From a checkpoint of a small transformer trained on Wikipedia: MLP 640 GELU.
Each number is 128 + 32 x the weight over its row's rms, rounded and kept within 0 to 255. Layers, rows and columns count from 0. Numbers have three digits each. The size before them is the row's rms in percent of the matrix's.

# up: layer 5 MLP up, 640x160, rms 0.159, rows 426-468, columns 0-159
# down: layer 5 MLP down (transposed), 640x160, rms 0.14, rows 426-467, columns 0-159
up426 085:114190139138112171148138143199093149136091108058157108179068041092097164137155076144113110155105065176112139151173170109097074111142148128138118149065082155114128147097158102093122162174117081113136132138107148128125112149136138153059136125100182144092145128108106169088157123105127145150118101169145092171049140194081064124123122128068158123114130095139107144110151164107159119163120157137149138216155178098136136132175078127143147089135144179133125155131075089106136115140134176
down426 089:097110115164126153113138109132142208124166132119178110101155142201130161101126187182137123063150184110099138112083133128121149152126141108127108072158184107106099146102158089152095138054103123114090097116175117111117177074100126099159142139146178128131120141098162147139153111075188173146149153068109112102143092143155127116106139097201137161140068168153124160122086107100140138083179160169131101097153149151058138115138107163059088147134089174057199089097116139098117113117170107
up427 101:151098123131059113163120120160077144154169100126146130132071130139173096131151096152099130140060094141112132111126124088178039095120075152173096118103066167136112108147131119076151186114097129147150173122189078157112057139107086113084109126130155149137135094137145166111184119138127114142115127129113105118145130184136113154065131111089164114090154123135048124129128111132161112106155152132153156154175187106154121164087150133147175183162073047181126131140095098061143153139200146
down427 099:159113130210132121079131106089192255117155168109155182166084112083151141153134114110144122058147118102121104129169131154098178135137200124125122134146194107085114103141093118153196099165144068188104132117104117147111093134083132168140121184173126139125123124167112154151115143117018100124139177121098131144115138105127127092097139135157119129119082178118147118115108153193094054098111119146086090105083092115139173104154133127108126139107117114103105137139126154122111146070112154
up428 124:145158107154083118161140145124079103120136172098096133133070126103122204122169123152149115156135152145126123166173150172128107116117129136158158161054069157083136050122151155098139128146144108122103079174113175131113121129149128136071169113133176089107128145087123148074105149135149151202145114114148106093118092162095151063103139095102148095118139165155082141170122126129114174097104117087174142152145175010097149168123084027137125143089125117144122147153079105093096165188132143
down428 136:115140136098106125160132121150097177146112108186131084132106122130102184180114186069136166169139142068113101139110158096133089133162118144145115168113137156139112136068198116148110141181129156130109060111140098116143120093127189118091135135092094131134193058109148075127152126155213091131139134102152167139131101034126091170120128113118050116115129084183131111109123163069205127113161157137174091109139106091119152120129202114121101140148119126141117181081139102108132135185157178
up429 110:190119087107111188138138135152110149100166108196176208158091156127134101108085109096133138107154104128110124159095141116131074098141187110142105160120093178072168127126152141133079146101155142116178119118081077145199136150149141161119175110156111144124115088165134161159120150133094168208145165143165105140152161123124055130099071132067143118105141166146109099112086143158165157113146121094133164159139101037120105175025142103131100152099094147146097118113154145111126076127095157
down429 109:135134128106151131171125117144103112146165096120164115183201164205081121180131132101138206096118163103168130095065096105133107152126081101146100123120111148166125085129153156112087113180146124128139125123124185119096081134139185153126111193147063150096181139096138107178118130083160156075067119133090155085180127163084167104192160122129177111142123107085163105053139131163145181113106107065052102149131089113097129127083124137083120115151162147122157163145170095158127112126132111
up430 084:116148130149101141157133149167119124108143164176170108146068139163156189164121086142135148127104127127104147110173072191101051064151101151098160090114074184107136138140165168093085074141147168056164097132155207162163088100154075105141139154119127160170146156022125087145179129135166133119112104162168115124151132152156120131102093097120164123173101165156136131100175062203126127098135142110131153168146099109121124167139062099119125151103094121133152108131106116107074116106104120
down430 074:186152121115101154082135161127101146112081146095145147161152082133028142129083132174184123154115113136160157162169155166101126111119115115082142147093133210147107086085122144191101188172151149098108081107121159120118139115136148138130087133131142117115099152187107149128119110170111071129164104130131093145008082163067162130123100104144127112140149101119143145138103189144094150097116170144142155128099117119051139163074180120105094117104132105104174163153134094211129134100150090
up431 094:134137123114055151098121097092140111111102159057157127173164109135101167126136156169145126140178119151160157131161071139138115087215182111073108160166200147111117134175144131105013136105087148047133134151159128094138150125114161092177144146172124165142104138067148123148123133106149122053132083129110168154135119140128177095123099145121057120133140110119092125077175121176157166116134108060162154208146119144132106111107113160119146132095120135146115116172119132089154110181166127
down431 096:138146121098120066084113138100190191094128149171162083145163168109178067128186121141114187222118147167136082131113142132119112073155105097098120098171077143133119135106175102145185127124118095121174116111188102112092139165125068105184099139107124124146151146140130081072112118128036120104125062091124113139137165133125143073140134167108062105144070148155114124130139111137098155113148097102163151192148133150152134109199074163126113141148118139134130090139089166145144139094122191
up432 100:097134097125131173134096153107133096113121159183106206192086074157128124116067123124130138127122134147142116154137065097073094145183131156138139138066179136089088141132110115139135157115101116109138140142059091132194123144146052100109138104149167073131166092102136123116182087111081173171159188192169118142111156152113131114131121110112092092064140144080109139103163085136120192164158139080110105178138168089136183094102099073056122155143133127144131171112126122071141144129094160
down432 099:112186118102132129096119154082094124133148105131144131111180134197074111190112118140140200040114159110129158179118157086116103128061115089163171131125134105128112120130158143140184098209096105147109106145134176188151170108132147128149089160125068152196131101070144115132132130091067100134103134090149203137158106099138164133153146098120087146120078100160094067148131142158096101068136080138127113143158118147086088114090156101137086154088115113161173139141144084151141164170146074
up433 099:194091100144132136055141147185090093110116123080108165097152138160104153123090162160148101120109063112163153131148154142133129111119179078130159147136161159066155068054184166157136122115133117116132115129093133155125172138100135232122155141071157128119119119106098138128130100105150175114067120116132168115116130131101125117133116148089130134128141135120122128096149144144150129136155120096195096206115083137143224167151112121130137075122136191122150147042035162159104088122100104
down433 104:137089128140147132179115159130153169137164185145123133118111138181119111142097149200094139092149139194099167102112125109161150191157142112110134178151145132063141056164088062136111132141023172119100103146115119147109227134128074181126136147170113095129088162139107104112111142142103135120171117126109125127130121105099126147170133109171107131114092138094149123111132144133156055155128047093110092133074125184143187120150177059112143176076106106126116089153136150112078105082142117
up434 094:169146126136083124119146153115147126136148109168142117162098143111114159119117135144130119106099146147107164113172116189179149105142168151188135185149141128064111131161146177111056183193151097093106130118107145146143100083153112140090082119077088124132126096116114015115122118189136133161133131116141152151141078091148103124127046113138125107136193124098100126079118133177168122084141085139128195151128113095053149119080154086053132208095137145152104123165132081153143165151089154
down434 085:103129140158067150138117103129177156117137155154142124113110172112089130183165143158083133118157169124088152080138153112127189125129129055112132110137055071120198143141048130140149111118127193117166060125169067170093124131093147146129147125176091046137180135122098136130118106111102109129114159099120134140069145147130169111109121153218110117146124115084133120177166104142099158082138156078115077130131107168126102121099172121115131109106163164161148136091167205148123092081121202
up435 107:105139134075113097079147127194113147129102117144136196078104152154106127065070162084120129150127093115143184124121115162108140116132183155175105125092071156124153108116130089120125093123130193108210171124147099134181135157070103137149123112165132149144102091109140071127173132149170123086055108131055129088116134141144127106084136148106188180154130110150110105088101147192119144111193161154147090175090110138139138178094143114132137104128084158085166154126094222130130071149129101
down435 111:129109110188137072196128111149105158110147141107124067162135182100088136130124170134168136147145089068109111079111143139162092104151122165118096126187098142131107142113161181085100126186171134120126122149158099129104119097131176106113106071151156108154125073173139180182111115114119182121144159136094119122172158116120168138062170111103119131114137128155152148122076141101151133058118180199202126071121141158086160135163063106169177109117138120093132136127088095129129072138029114
up436 108:156172128135062113138129147130124134055189097058189110167134078167112203108131066090088101107111110140134150126154154150127089140121069150133175120098080148140053144132089130120136121169166214113103141089147157158119133128130104127173081149119136158124160159110182171093165130134161096128058179143106142108141098141145139091198081144093167116143122119164143139178083066158164123085132113131166118099119143116099128138151130117131139101127123177083161093141107058121131102145153200
down436 094:079159136090122112174116208124162097165077108123144107135111111136123140121204205119125166108127117190102091092140136053122041168143125186149145130119106158101153117154143178097155068129137133093162148123157137145138139094135142135121131181088102153177134169102116145104124130138117129100129137199089131136075169174136090065078182138092099150109104093151110131089156085126115186134098164131140078109088114117167069107088130139138131137186088081103082149117158129088094105160128188
up437 106:139078116132152179130086098137101108095148109162142183110116121119080143047134151176115114155114132161174113153170155137098107160200156109144121192093114165140165132162152062107065106123097092103101140131128109107164146163115135145129170146157175122146137080119115119146101134175077146185127149149108114149096121134120103082032133136109133105083167119166127125161128188147075182157160073107076117172105083084091108082090151089135155114072157156117135144130120099088176094211121152
down437 106:141144121203139110176126156093174095174098111134080096130129118117098131080157163145113116126160105171113161139128178119079053113203048098142160105135077126124138126081189083061070158118116174134099061154140147160154129098074119159136125125098098157133151164129099145160095142071143133149140138127122080169076114113148141088117137129097124166134128113109153136123143156150106101144149163155111156112166088120114148141120128026158124154074143117077159147140155088122161204165054127
up438 093:093134126118153145150161128163114124054122112131122155105106095113148153084105134104175164086122145175154130125139131172055135178160181098160148244122166138108149107114134137109156119141155085100147163151095087186137101146113147126110079130066140127133114083152098137083139149102087095144083094155117166140112153122143068110103128126116157155093138103136090134125178104145123091151151116099110190139086180082133111097115113125128147167148095134131147146083089113058212045114060203
down438 090:120081128131114155113129100106207149134057124101102113106123112097106094126085168117127177116046203029139175136111140133159174088133078185167122189124149143180109118160191127112155163173135129128133139164144064142112100112166091155096155103124128085122151139130056113116118147166139145092121135094098178132141105109137127162157028129104101092110141121140129122134191123115134124108137108141058127113135137119191158138111146170134136118095173106098072197158168096117126109136164127
up439 102:138190103154111125138136128139108105097133157133143112134138092172107166154103097117179099084110101145103146120103082176143076061129137142145107118222145156123067175159098066159051104131133175080116148113159153119141131132154141095086114103106102070128164115082059149160135118126193040078126130111113064168135116121160138107200063138117136137152159120178163123181117104181164140137129109167125134090088103125118105148101127149102084156162139208126155139128172094142092148121106141
down439 106:174152126093140109165129144127159122133099148128141098152127117078148063158103123116148161054110137099107164130110095121138142087140108135065162153157081139135154136152074035163113112070159107131080139135144132171111149136108134152101138135097165110099089122157119116107094109143193126095099180083153166176122145132078085174230114110110171111163048108142189181131143140124158098187111145156196168122110120091130152149069147163150117135101039120144137181152126114104125119098129160
up440 097:139128102133093150177131139177084084090194128113081178114136094147104117130133145095154118155140148136122134071147116086151088091150066133175143110136154153093123091074141151069154054082115166137216138123166211189155116146189145107101073089096128108122145112138118123130152101167142112112140070134158128107130094145107091078187123189090140107113127116109161122080120070129115142127128135170149155161130168102157084158117072099128077169172063140137124144075168107165089136150101121
down440 101:083161124124115160147141133179131134176052141089073106174119120116080121091136116141099155149074122167104162151131108094165139156138107086045157113136087153155099164146122133116112113080152110159152099153112173144141109170124162149142118090174162127114106118085060114152191115059150150097187101111095088175124122207141120139122157148111173110132184159169150146159126130042114102120121089163104166192144146118184105119092115132158120114151123175144139168130057088106143139074097071
up441 077:182139161121123132080144180134126149165139124138115160123148155140065123111105205135132087155120085144189127104121105119087088086129122200099147091119129163105168129138157104167122083184155181101185106147094158106107132143144152145127143122154112123143099149116147105168134082115109085067118092140136161032141081068085126101181117108085108131162121141149088093093154175159140163117110147161205153166077112126127104177097065102121148101132067148055114130148150156203115109101138158
down441 083:088113112089139139160127119121102142153157093120082181118123096175120164100097177106087072115142115127127109062158125150117128139096130166144189128159142201156175155148129167095086147137075171076154152158139113096121164109142107086115120120145118150101199096121120155085127121147106073097077090105128077120137095105099117179172141074141162133139131090199121119111146169176149136111184203118130095108130194115097061132125135174097162143139110098140129096187147110067179128156171201
up442 104:113081132190097098111126095093110114159103195091149144178085097099141137128084123152165119146125118172178144180131103082145132050146170161107094186166154138093172128112138178123082203116103138092102120131153127115161142127074166119127155094113083100160119164106116067092118102131161126103143102157144108160104093103129185176161113110116111142136152136110103118088139115138116167090166059138175123102104139101098181169084067165119174138121133071171144145152104125058174136129037124
down442 097:098135134159127134130134052100121109098054135160105109125138133178158125158153141135142162123106144098136150149150135158153147146206153131161195077160069116113131088078114114182159157214089180103131128119112117134105121128149058122162141136147158112134113151159189163171069118105071140096165101092046073139119127100149049135162178102155103105122113156170128092104082168094164130143142114075174136136133090121070116169137111115119139162144202117148151106130103089112126141136091186
up443 108:142086094123147127143129085159123072082158085112149155110106137073138143110180171135194104122092147136142172129157111134151127150172138101138176156146101167120161053162157143140091111134107121101141139124126090155141099139162148176095104134139169108124167150131113116116168120135094199149075072150162175139152105159096139120150140178094124139106126072170101076117097171185137093120115131152161105190131102056117124164070074107092134214077086109153139147080165159187063136074144146
down443 100:088104096094106115208119131142142038148146109151112120156133104135147104109132172131088094118129108143151104140107143168115140139088129135107124130075052133173090149103155142161160141192188096148106130154153120131146141145166091131115115058147129093111231137121182178122127150135195103161137121190093168121094154141170172233144125119120134168069198127099159104112134108114081138139145086074062107055163108145149094113128131147117112105122095094120102148131139115108119151127075128
up444 095:150101153110123148077128222093094092119199153146057166161098123127163160104123137098107135125077149157142089126119146062187140175185108155132127115146100142145125073133170162112160100165111174087110055108123159156103149139111074160097112120132134138158122116095119117099131110114177171095108164152124112116164091104145174103180148166114170145133133151080097087127116124162134152059212113084092146119106130111091223171160110116105150112128129168052148128138106094125123109154177129
down444 078:122197118144156125147138105154123122113152122157158091136186207092170129168149097118129094102178167076064165112140120138115123130089127095138128097138068125141120108032140119097166126182128096139107175145184104140098186120148141140129149141116113140144118110089083103155090138072099120112131148101111118162168148171137092122072180105111179213160114091093117144139091114152130094085147107085173054147142143074099143127206172110145107122105103156140143151142137198070093143155147087
up445 112:156079111117092128135137139143123152137093176125101127101136101105146130116122081135119174165134128121171119135107113098188097100142075109166089140101141136082142108196152119054133218140120148118152101115097127142156188104144139145116175114138119075117129199077071056124188105192119113171167156106175089116124072113140172154087120096127094083135123072140164123171123109159086146114131097147145141091102149080125144169095133077138097112137055155092129148166139103098151134176052190
down445 104:146160122160089133117156116055147148124127121105105149091123145129131125158074142167137167177139104112131183079192103122142107153105114096084151188154135116098188100194136121141160164088170131110104162123112122168135169198175146115152142138166179130106133076109062090061107120163116143103123109102179123133167141059072109110053056131158083142072096093143160136111129152095085105117091130151070154047133158116147120126106144104144086136146104174185117112143165156117139114134080143
up446 086:160107086146139193109101123178131156091159154068109125167112081109169136102093129142113148123100125131177137099127172161153105113116125082125103129103179176060146060099147110103120198094187116069173181094121180176164168095112126172139137104105145129170122144080160100101202085168167181129106190158153128138121083130122167156141145091120145148092145113136150102132190100189096093081167129116145142121154106097109199142111127086095144096103064160160137103089105124116118162121133150
down446 079:138161046125115204105070105138145118130104133109104110128111144128135095133144062154194182132100136123141134165110124103150116126127136128109099116141116178149098139133115149166061133162150172040186143070166132119111086136153202170074113129115118101161126131181057141088113122145170135092118167103139111234102093128138135143144144179173132161121171156145115132113103108171128099044136070130087150139134121127085093152121146140068163100085149107137187167113125113148083118106158120
up447 084:092093086136118183155135120177162091076162128106118108165130178146199150189135091107177185124088111151131101112087116165081158122127103102141128167121160127135136177099152129107092097144130150095133153127117131216198123141161162121073145153145151106167077077152141153126122132152132131188125153187114133178115160117149147120140140113142085137068131125144101125079210046189114189079093114109106122115173158092103120101157148099110178152087112095152104081124126097082116102110081147
down447 081:116149119116131098114129086106189140126125146171087127112165152036109106087041158117051109185113148116192164121098105152117160113089157121110109085148126210095189147121121143110186098103106112107159150104129131103116123158111074090150118096141084116180141192134118127113146110127159124074173162075137120128159083061091128164110115070127209179141125118129120123137152145112152173168117121134116121164125085129173150155176140143155085123107127084121132133137171148101148085140213097
up448 099:130131139106115151174117109093106097160156156209119164162106148173146124169136157150162117105119156090115164216128074121155078110168092144139137161187110154126123124091143110118041152089136150069175089133156114104124127097126131140177127089141139079128105176128062160159116132119107056177137096120145070118136149151148140069118110124085118110152178153136122130097157103161118169090113127118118138128160174094057070154070134127122189176087114095108061102195163102132111161091133126
down448 095:177173118135096138132130154097092165127135120159094131131167089163140111180154114148173087141182103076131084188134124148125060128170088105139098138129124187108122118179095143147107124110135105118126095117145097102083144068055161124104101137147140135128115182105157122194128152130091085089099092147141082080127144128140181101138091132110142119144144130161151141168177100166121165138083145157156119160084117123037077202174127164085111127113103111169123086149175088129111170224165173
up449 089:172108114150099228131142161148145164130150089146090134085111120048161160125131147159190194134133148184164120119116167115061137146129084159179189159146136143126102045123132117114090127127143107111105177148110050141143091115095115187088123158160151115172129131124095075141116132132093140113160148145162132101102134078116129090086103094125153160121099176132106132116177169165181108094137115116109132185097101090102154125067075103095099167119107111101110099137147073166120119103069182
down449 077:125136164141093077114100215142134124127087125093142140129106109176085091111151108183160093125202132175117151133139117110108147110150128145068090106122119153117136110091166125111159119168140097092124118060128121116075140163206189100147114135156141131133130204161088112124063113079072173095082138121083150116097165121162157117111163110124161137105127143138092113117187161122081125240064115179121174096162161156125134150119118154113134131126099076146088166138087151116111193096102115
up450 111:128136139126093123077119138156143100138106116133118147151057086173207135123134063113115166107090144143142128130141118143126153139218182128146120135085160142095175104161200087123142124163089110094099073130065124136120153175152093143082115131173127114118169098114101150083208134136126109143104176096118077157140109081138176160087126133101083118128164169133152070142110140144137181129155093097097132126116148130132154145112094080112131107156119103149115170141042106057187097107131221
down450 121:176088126149149100116122121139071061124101161147130174129191170171157092085163122193139108147107086174144095155126147104141139118123107114130116051139097115136070103146134149199212187099067102136127107119106094194105119115147102124082143138134141086105091129190194137090106088109178156179090157145120117154140119163147162148154110110128160120110160114084108156141117142098106107114077127151160195122155068193120135123093109134073128144120132113156155117124098063190109161151140086
up451 096:136172123116145143097110195181105165123111195135133128099140053120169125131091098156109095070124101096090116152100126109156126137118132118117158100167139134085110130087149083125116134083162139080159098119139162118124165088093152143167102124090090138098132201076136139164225129134135100110087097212163112134137160110098095150199161139112078125129083103159217147160141117178146148133181163129165172114109119101151107163099125125140103167107116175096078125105178119147058115086101160
down451 096:141126111168136115123131083109117152128136166132075166107156156122152129148088147149092161255110123114179130150124147122165147130108088128112122096090131140131061117153066117143108138149092092125111108117092120148152112141112178110126164138122101095101078074112139048147113162185112182095116152180067176098158123141146173137087163100125132115128146135155061133162123148145126175132091116105074142129171120138110244144107133121096135087118105168157120153122168131148137163099171034
up452 099:157130143157118143146148120143101083125121119115161203133113139148127178093136127110092108199146127132149152109158028171075101056111122168103070133066061159168157136128112155067107140139108106111158150148109137100175135112177142116173110091158136156161111137107096097178140142147173154115087113103110104126082060192140172093068093139111168159171118138093138138100122177137108168077118147057130164162128122133085070176127116091157156170158079091082110112138129132085141141123099148
down452 100:101102113136098105138139119121188094118128109136165104136087122076170106151115119143171187109114180117214145085107137148128192105190166098126118144116142139064164109103117168137107083166139142132111085123137100160092162151139168097135117142100101158117104128163197149148081142080109074193067085124161141154151188166154214145081158094153113149150099147131138138095092076173122200133104150132138120098074074096091125130161092097059121149155106109157115079130171153101124163137099125
up453 095:146162113158153147095161172167136083081091071074136155116100118122117193138166171173183174117150084147124161110122080145083143080170133135174120102104146164111097079134127114096126152112085089109126184153062098160151122158113147162167114134140179129155074102077129167188119101079205086087116116137186110128095093143121083106096095121108162116099177171091137133108092145126119154157104139120185120135115118153128099158086066098128153129151093125081064153125149166159152127088062150
down453 089:082104150088111122184134051196125187167114137156091158122072136133036100126069153127136133108125087078109182118078082102158066131177152166168082106108055166144118153197123173099094122088106145108157117108131126087135108124173102123196118130110110124095121171103109124121177152143106115123168145098194073119094172147130117102080136176136154122101090114148098139114168089182154122149141143100138142139146181100129071139172095135105165119115128139145175149139114175093133141150163140
up454 103:138157132170135170128127134144103123122174128142144171104062163163159121147141170145184106135072123148078111109135121146056101098171130126101168179173115161113154106098142075168106068134113167117114185148068150216169170152108170085145142110106112158107153094088125115093164095104156155173137121139172140116148149146089133125123118147097109118094100137216108102107185127142195118149190135101091110143130084076115115105074070087133089173092122147143124133130102094085056096123102169
down454 112:115124113149150132116139114071094065143143127162147125129065119173099096129123132152125136134153146216157186143172120099142108165170154142138147183090124159127106100119079134125155117177152150116123174080076116126109119182110134139202151153095108096133139142011118107146089127145163127133158142165164125146153138174068141149126106110031169114110189117069102172167170073158129158126186054086094137109071131108098146134150150110116089159125134134155126142124127115134081069123110133
up455 098:156132092142108139131090224158121144131155143133143153133128143169101121083157169126129127163105120172132153179133097086135073122192133183077142151110093170155174075111169182108131090189114130129123097145126159141096146113094144138114128081105142061113090130123117077152099113128088137098108116119123186117095085142074114138150106099073152126136106122160089120089150172114123153123105131117165191187129189108139118189045089083112178156068128126017099126157115135147116126140145163
down455 107:098167130124130127171122126146122123167177116093117143154143109124124116092125102096086111082124033197116103116157109126067064136091099163148158073099117203148147148143082150115131093106117072118185158125136143091111087176158120144128134110139116174108142177166119137097074133151147126150114046163081083109085112141113102144115173126089158099126179158152129128098201124109107127193115187083107142169133152123120089169129159163097160122166118196175075159150122120095185107167116165
up456 068:144107111164117155092124123146145135074113108155074137121122120122118127154104151161170067119081149127120122108134169119145172129126134132132154192160159128133092165106155119171087111163141138094160159080108163189139121142146154180127148132104148087131091098132093108141132118117139102119134124184148144140097135091076134114126123194168082253087125144138090128074148190196172163100118119135153139161052129053103169168131091100144150153160123156086128123042113174150063091108138185
down456 061:067159115115079134131097171113154078099150143128147127137125085176173115189104060128102150185136158072194154119218097117079113124087172131112127148115137148129046151135156140176125097146157107072140110118115105168141116099110151138131155142164110126209148163106119121107115093135081129126141179141137139131074114150147131138146156066067160139102123174137116140153150144133122077110121074148113077062171145115144124089062172067108157144086189070114121133169114133144123183118110141
up457 107:170134136189114100095122161176103134108128086118197152101116189186121140132145152111137109100149129108114130108163095170170095122142141155132105108112129152115160180162093186134131133150105099105122119089104145171159180075117121101064088095137117148157101148123147139084163135140157121124145131110150167166140092093114084142129139077122150105152089205182147102116143161145125144106095150138147134181114139132142080129141046122128164196118128081077135125183000094083106087096144201
down457 098:137140123130147140092130166167115149134112122049166165102146139085172147120196126092121127065176125067220155115119210134151192174136146138151151122152141117091143165115081157191123123112116152095181135126107098091120132128138133078127175152161148132116200063141161103094145113188036160128082180088177134144122121120054113171110139155138126107141119147143102147143173171123104114083142107138135127159110108166117125134116103110101122098190154105077137099095099084077145121144132102
up458 097:120104112132130148176135136145094105139116125098153153133123126144092146170101124117191161112129089098106118074144048149171069042136065115108108138145101173142144128244176192065096114166132158116178092127145198154110105150160105135094114118102165129148123152100071126157128159137127070139139109142205121120180166125173091106087100129108200112172114143080135138122149138130101104113088131085165122135116137122119087162118088127170125153147037122109131102079123126133115139122158078
down458 099:116101123122098130138145182106163124090096124083140095097163140131138166161091135109133118126095179125101143151130110169127210077122074147091056154165154133135133081112115125107122112159144096147088060150143095129116162166140138168093146139161126154074120083080155147126170145226177139127158147080132172154153113174140137128109099091167215152145076114074143136177071214100092119164150137107108098109149119060168142155129116102153123124196154094101129104109161099097111094120159104
up459 085:104179094126096113104111147117079170138095205172112169080111138186073195155150143131135155135138066080096177118140114118137130139176180128121106172094097148099157097111198135103166104117154139122197182126131092134156111138056124162141098138150141109110102077079114106141116162094139060099071140080082167150121103133158135073104103154098154137156089125112110148145191123157135059125206142132130125129136126117124113157106131093168154153175147158102090111095067165099168088151121108
down459 080:126111077129092144091117092110176153159129153147121140052189094145127105120163217177126093182135141096103101062116147146147089087140106108121134116109170181122075149128124121131134135124125190093112072132121075157118128120180126122100178157121140155153100133152164160183114157193121064109169136102066165121099138147109149162114105095102135144139059107152199161103114182158167076118116139179085142150086130145128133122139167101153127119146119115113122090075112161138096141061175051
up460 095:131142089164119133056119145108122126116220128095136155135082138092120118167057165150112105127080122165100158157166143097119158158192061116175167171111129136076147105158171182128084076120141139083124104139142123157160135132127127112136150116134181080120125155084151119160096142196119091085063087149144116094153147125187129104115137150127140105122154133052198153142097136147204079140164095084135136135143147100110157143144115121128172137090131178101073101099176127159157121052132084
down460 096:085153108130204139122134145172141205102166090090122116150132115191148120111147133154111083152166086114199090127133154132071110128040197143124147092117118107148163127152080131178119101101086156117098104102153138177152145105125101131141114107144153106136083166183111094145160094127098133172155155151064090130103114111177079113105169110227129149142123096131101128166136140130134102113154101157141141163149141153099070098227097177119116101147094065150129184096122118099148103161121146
up461 110:127126123122076170133130126140086063140139108088156125159103071155149130096070068109106122102160129152143110168121112115143125046139079190085084131148139143136173145160156093088094137164110143095115152140134079153136106174123138129116128065152195160164136195053099113157110149145158184131101140086131134086103083101093179121104100093100119123100170140128106152178107126146192089103136071082123155089121149126082167200109139111145196094133143150158171137156138126089207162125120145
down461 098:145060125089135160153121148172123100173079098089170135112151100117149138121145131138111150102116169119105088099175128187135157151094139127144134116120065164123197104153090178078058117149132193124144168121124112153146122136042194161155157119187123153085105169117127108167030112131062086138138091130150168169099148165158079148167173115116153129090108117116099158161107088134108117182134127132141154118096124117183103105143134113151163115108168155089072121142064103103091146139191101
up462 097:094122155150109142189130127115068093141094153074081116137146060119157146112120097089130164145139122150155141157196135101178116118124138126147100156155158154112118129156130161061104198162143198118138164129073079129143105113152142128062077086171127150125117131148093099108112134141165220131103135121091151144137123136163149150134135155098098114061189073182122118166156063102161100098103119104143175132209140093111108149089129126139159112134139056116133154106165085146187142171080172
down462 105:099107138132142121086125084099162095095119178153132148095121188168174065115158150206157083169146099115077095171164107116132132130131079121125097147158141155136140141095133124124168139079141118098129191110130086143106104119149134111127143195141086171136100156130167181154102109085123235118086160122075129112126164138097148095105123122143123146130109151165094151090139150136137126114142131161092077129105131132145082148136085128080084141137126119182195139069149132117124167000141076
up463 097:124114123141098119130098138175077141148129129134167143165142117145144122133113079145122124189149138132119152134123120068132099094176120175148057179084094149119195173145169114116098220083083114109121073125045130140150163081101073115114119124084169119129071079140082171130093105100150099179155194100142160118064135152091141175140123089131210121106094143147131132165126131154093114099128131168148184154111150105148147170092105088149128097115105094120136147141058115114165113133077190
down463 091:124149141138133179154112111129083165182160152142114149096103073142117085112148121111099144078151105154201131159167087135092071178112149082102082145132166122149142045111105158115146172186115141149130141116095101129134131168166116111155108123190118172140137155105127131099134108096117141083171153154093108163171110143102098136069166108076104096196171134075117137132126212092126106076161121088129042103124144097042124138123100124149154154091134117094169208163140149073132121131121142
up464 120:106072128117159143123128113161112129133096101107111134149115083097175137070096120151183154078129113189140162098169153151093134159171176089137186207139125147090118151150098070101059161091179166089191120121162107124131139076063075108156115107184175098140101129121091126124154144142114089069091132165125086130160149109166128144149134115086121136100143136154115114166083099161146116131198130162094162187155150127119115123066089100142169150159062167068160124163138165114154095120118169
down464 142:124101154118146101105140104169122050128078111117130142129086100127109095072120163125076093119138129126149147126151120120167142118178153095144131136103079145085176081144107123215077092102074150116152109117124150105172165132117182147193155103178162182122136178113111120141149154100068107128190142128174106144058163214156085134167156124120131104119167167062180104158121096143131127100105160123186160178141117174126120120110084084104135141165136100074081173136135130091145075125079124
up465 101:126181126118150095153103052140128128085127104118137162097131091148069138071164121148174147159117152166163111151125145077147082135152112107160115130098150154085161107101131097094123187182144136126089143135068089103132071100166092187120139132205130111178135137118159131194123137167101146103071126107102161113118092137096141153065149097080144100118131090164155073197148179133178072118121162175105062154105092124143096135097120123143091110107085136148158118123133093135130147130037193
down465 104:130109152154121088226103140120087068078165161141117099136169116143108149183108154135150069104131108119122080077121096100131105099134102099140110128141164145112127112131178089111155154186124100164140174119137116131118148032099071091111123106070107098116137182153167144122039146160205131098111111135161133142158138080134122154160112107147167160162166186101045114163149158175175093133102115083055156125116115129169154156145189130145127113148154133127114095160082132116103124161158123
up466 103:150165142204122151075155153160127094087152104114124140186091146127162146165123104105127160082085095117064164188154134125113083133134060107141120129164119149099118081124215176130141121084121094131137080117139151172159141118107102183132182144082161093178133140128129130087153092101144123153095164183130106143117113121129102095177086178085160151128186156139113139098139137124146138080162114080151162174149153124103180153166121121090207164100125210169120075106083166128135127076104126
down466 087:124146092163101170009117148176100135164133111134156165095138143098136114136116101124089081116105085131110162186100137119144095196081122168126142187115138098137165120126161186123159173180147127227093105113178121131076128114100129157084146186118154122163097139111161109151094171114091096131138158143137097113085112111117056139155116129106175098142099149101134123143118141096165123097081150124132130172105197085116160140140135146166145163176154197096092083151103088180148090082135142
up467 094:134088103169153199129101092137089092145204135198134132143121133105157147133129086157139137133125069120176104122196157141122110089123162101186110113148112152085118124164148120120066175076119083118136175162139094103156059114125078248125119138131126156088098112110098128203103113055167097146111177118174082120152157142168108100154081134100150105173205153145127140130147107117148108114142145120080160159149063099104135121092090078136119144121113184154110136111113138128140137128133151
down467 078:115111127124169107189114072133140117165175154146135116129168088175167134111134118144087131106163161059144123072037110168052091175110122123082133117174159133080152123161097113159097142180193126150102119138126114149070188134156168136135144138151100114145109124116180137147156145110095209038095137172067141117191115138147145088086152124144100144150150155096157132117152182117145062082054141135136131097088126134164139147105144150087140157161122090137146120108121110091089117121133076
up468 098:102127107088139155115139153148107082133111117186131168118042123130076155128127152045127120158110106151097132176101166140094156149194148156170106204122134142141166104093112161110150136146106104101096109137100123169165116081134165151120117135075088152127101073135091124151104103094119124159108161184101156107073130133137171129133180139123121123087140130175141131099114132129142104069140143139147180161137103042102128139120096032104142244095123164107117217108129126149088118155120149